python train.py --d_model=128 --beta1=0.9 --grad_clip=2.0 --final_lr_fraction=0.1
Each number is 128 + 24 x the weight over its row's rms, rounded and kept within 0 to 255. Layers, rows and columns count from 0. Numbers have three digits each. The size before them is the row's rms in percent of the matrix's.

# o: layer 2 attention output (transposed), 256x128, rms 0.156, rows 218-223, columns 0-127
# v: layer 2 attention value, 256x128, rms 0.176, rows 219-223, columns 0-127
# q: layer 2 attention query, 256x128, rms 0.16, rows 224-228, columns 0-127
# k: layer 2 attention key, 256x128, rms 0.165, rows 224-228, columns 0-127
o218 087:158079141130112101157073104128156135145181116099127113117125107086091092085105120125154116129091175168118128136152135177097129153115141144148116114159111092127140110102160135144077147146107104070113093109117148148110118125116130190149125174106122114136119105129174103161140128116126135135105118137159133143140115107123122141147125147112141127143159135114121123148089159126167134168145
v219 094:136134112110137148115112187124090102118123137141126095162147083110142116125093087094145150142155137137101155181109159111117112133124134086133153155137141113102182158145135101140092105133115114131094112127124148145138139166119125143093114085127113110155139130142107117093129130115128144133104126154175111146132136074116153093075097156141168160153180118116155147102076149138140140124151
o219 084:121121086119133148169118137122130154132121156151109144135138174135140176103149135170114158113078135122129172134105138155073152123157115124106138102149103129137125123136131131096135103097124111180128101143127099109130119123117168126154186144108087158154112132134088133120192137136133175140153119143066139132105152169108151148157116110097124128082124116138112143117127110115142083164106
v220 088:137128126170123120113123097136155112117179173126130154127100124133123127120113125136120140107177105129160090119130139153148126128214144105108114159138124125139124101078116170147126061142145112144093130112128140090138124131100124164099118128089118090120149086143128131124143149134196128139136104150141135135125114144156098129135128081092151086170125151070128101130125116130108141113148
o220 079:140127123124143133127131137160124123118121112140102101158111117130116091140134098086124155118100133102173154147136122130127148098112107117118149137097142095139120142139106119103085162091099093074123124126131125161082114153112114089125095143203143150169118175092147115101113126117137160118125147126185140090159119163080126181106119160118065147129149140107133128148134138133151132113143
v221 099:137155141153115103140132109140117122112140109128099165115113108120172125124131165134176126159133116149129165115115168101175113094162123143125137149116153137158130137153127107100144118174145146102113075141110124155157113153058157160105128191118090099114107153156104143106130165114146155150075116140133114142130116156078124098123127093115165147161123130147108098134110174123136133138132
o221 097:161120099119129097133123144168133121126115150141128102136160099155110121134131124154107129112120146134099125131117104161151118143124108131110097106143104101094136074094127132149153132111073123140102122052115136063106120128124108092171105154147088140160111119141138137172088101148123116161102147149137140100133150136096165090114139147123081146109160125163147149172149105094159135107127
v222 091:151085120140149129138137154158128165181159103161137151093129116087141084131143158140130144134135157121147091130136129115126145133145111132114138141138126141127101116111072145106123130112153193124163161079092112099103137130093155134127119174136150106096166102142153124145082116135168116095134139118098113095100148156164110119103174099087116107152139098117118078151152129130140125126126
o222 088:088148139120130116108120101116116099116108129142150128173113160098084087136113153077138120149168092149121114126128147084123131119108115081103131106130150094118141163098139151133119152133098084127168138133138137096120115142185111136145108123117152138131105167120127178136104131118137139165101187160106167121131077123163121162119129161133105118145128128159151152183145121106104122124092
v223 090:116156113150133155128113111124153132136135130188118118131114102109097085105097166130111138096114136078145153160145115166127144155148103123116160125115085117120137153105128123137134142076157142106152166108092113148110140165113146143156187167153125114122098150090116162163120144163122127116110114166135132130176098146143138099104103107111130116162137093110115118114151174175131102168115
o223 083:100094121132118136190104103149107094117162089148154166213120122141113119146102093145169147124142107146135101132156124101132152153144146118085100097158148113127163118120107128124146146148130118160104132115131116149142121084113130121149105097145169147139147109142143118070085113141147144154161127142162111092093114117140081147097099140153122121148114122147137167144110125102141121124095
q224 112:149133109123078118103123099139141126071099134151120124130076168113126129141142153119086118156086110105088127130098133109095113135139127166133149112145131118126139086151137168165163139128141147140092168148118123144135124118164140129155109103067108107113150127154119120086100100157142081080152155121136164124142146136145128137111160107149155138086110151128117115181167093125100126145136
k224 108:178135119145104085131126106136105101167155130138131135156122106121104112101133121099139137103068132135142133136158146108138150143111143121092135156119106135096093065153088124113113128131153114148147123166087096099155126143150138169119122109133162103168132108141132128110103091116081177129122109123065153129141091114145141112075143136126175169128099107095109152136121143133130128135160
q225 083:141148145134140104127186176132135142176119115143167178111153114144150142112132109133140108111167153091123162149109073132100138136141088127099150129108125153087165162121160136131143136121122114136119125127088132123125135154131107166110149130148105136114114143083150073176147124099126169145147097105112113170172135131119142125168174157109113098150149134145133151097103139163142104110111
k225 086:130117072106124139104113120088158156099129127162118163117113100119129132119149070102104119150089114131166148121154142117137154134160183090138092093153084150110133113136159137108110145132088127159100161148118096173153134116133145128143124099108126133142185087124104098118132141138111136186135137161098165117141114120134122146127142093129157109096136110142107130148130136163094140134075
q226 085:132134163145130097130126148098133068145140164137126114133141096100086101158152151144126123101112170144140166130160116151110118115113112094125146113127148132112135167107152135129101120125105148116132092142179150111122110145110128124153128114160139130143149149115166162155145139139123092157083103167134128093137082136118110110150108072158152135151133082121186117109107151094142171115073
k226 098:111129125149111128123111120172188148147116128098126127147065157131131137111115079118167149158121130162135083121121144158141116151132100161116127152100129110080116120135107117127120120135133117158126115117116120094189148138155129137154137126110126112140124142160070140147106125116124143179122134110151147100138125105128140140060154132190092156108107152137080139121139137144118104186159
q227 097:100056169138146136143109121124102111156145178161147133104132128101088125140098122127135108064177171146129135142116106116129126133126119122112086126097154149144138100151116160152142140137128170132153166147157140154110102132093091145106110128112108142141131148132157166141178170113115149120131118133106126178132141122091139100137136165137111141126130141151128080124101070112158138103104
k227 110:098120143113112124065108125123137133112157108144147106114093167152161121184107112157143143157127113168116125122126128138135117129131111145104130124141110121093104117101154152096150163102116106121141096128092148178102105073152095129164141137131153115118159092135148107113114168110114123127111117166174091130161140170103114105166094142093085121154117144110131082119124171116131118091140
q228 095:121105156165139116130161150122122117137106107117113114105154115128143128122108130160117132107145165151148069111149083125075150116158140095137156151140123085122118126120137123147110127102124096174125103122131120107115124140169121117092131137178156087114091085085144142141093142156097110139136082134121106195142126149104121132138137104121095167111151137134181113128091132103163139160088
k228 115:108080125141135156116099108092179153098151143119159138111129139093100135118123141113123141144171102130153150120134134151128161104123097152131113129111115141130170108127141145139125136125150166094164183101130154128123108097081124149118119147087121155147153146153145160141159152106151110112155134103145088124112083075101166133129184133104079109165138133176137143123127110132117148101089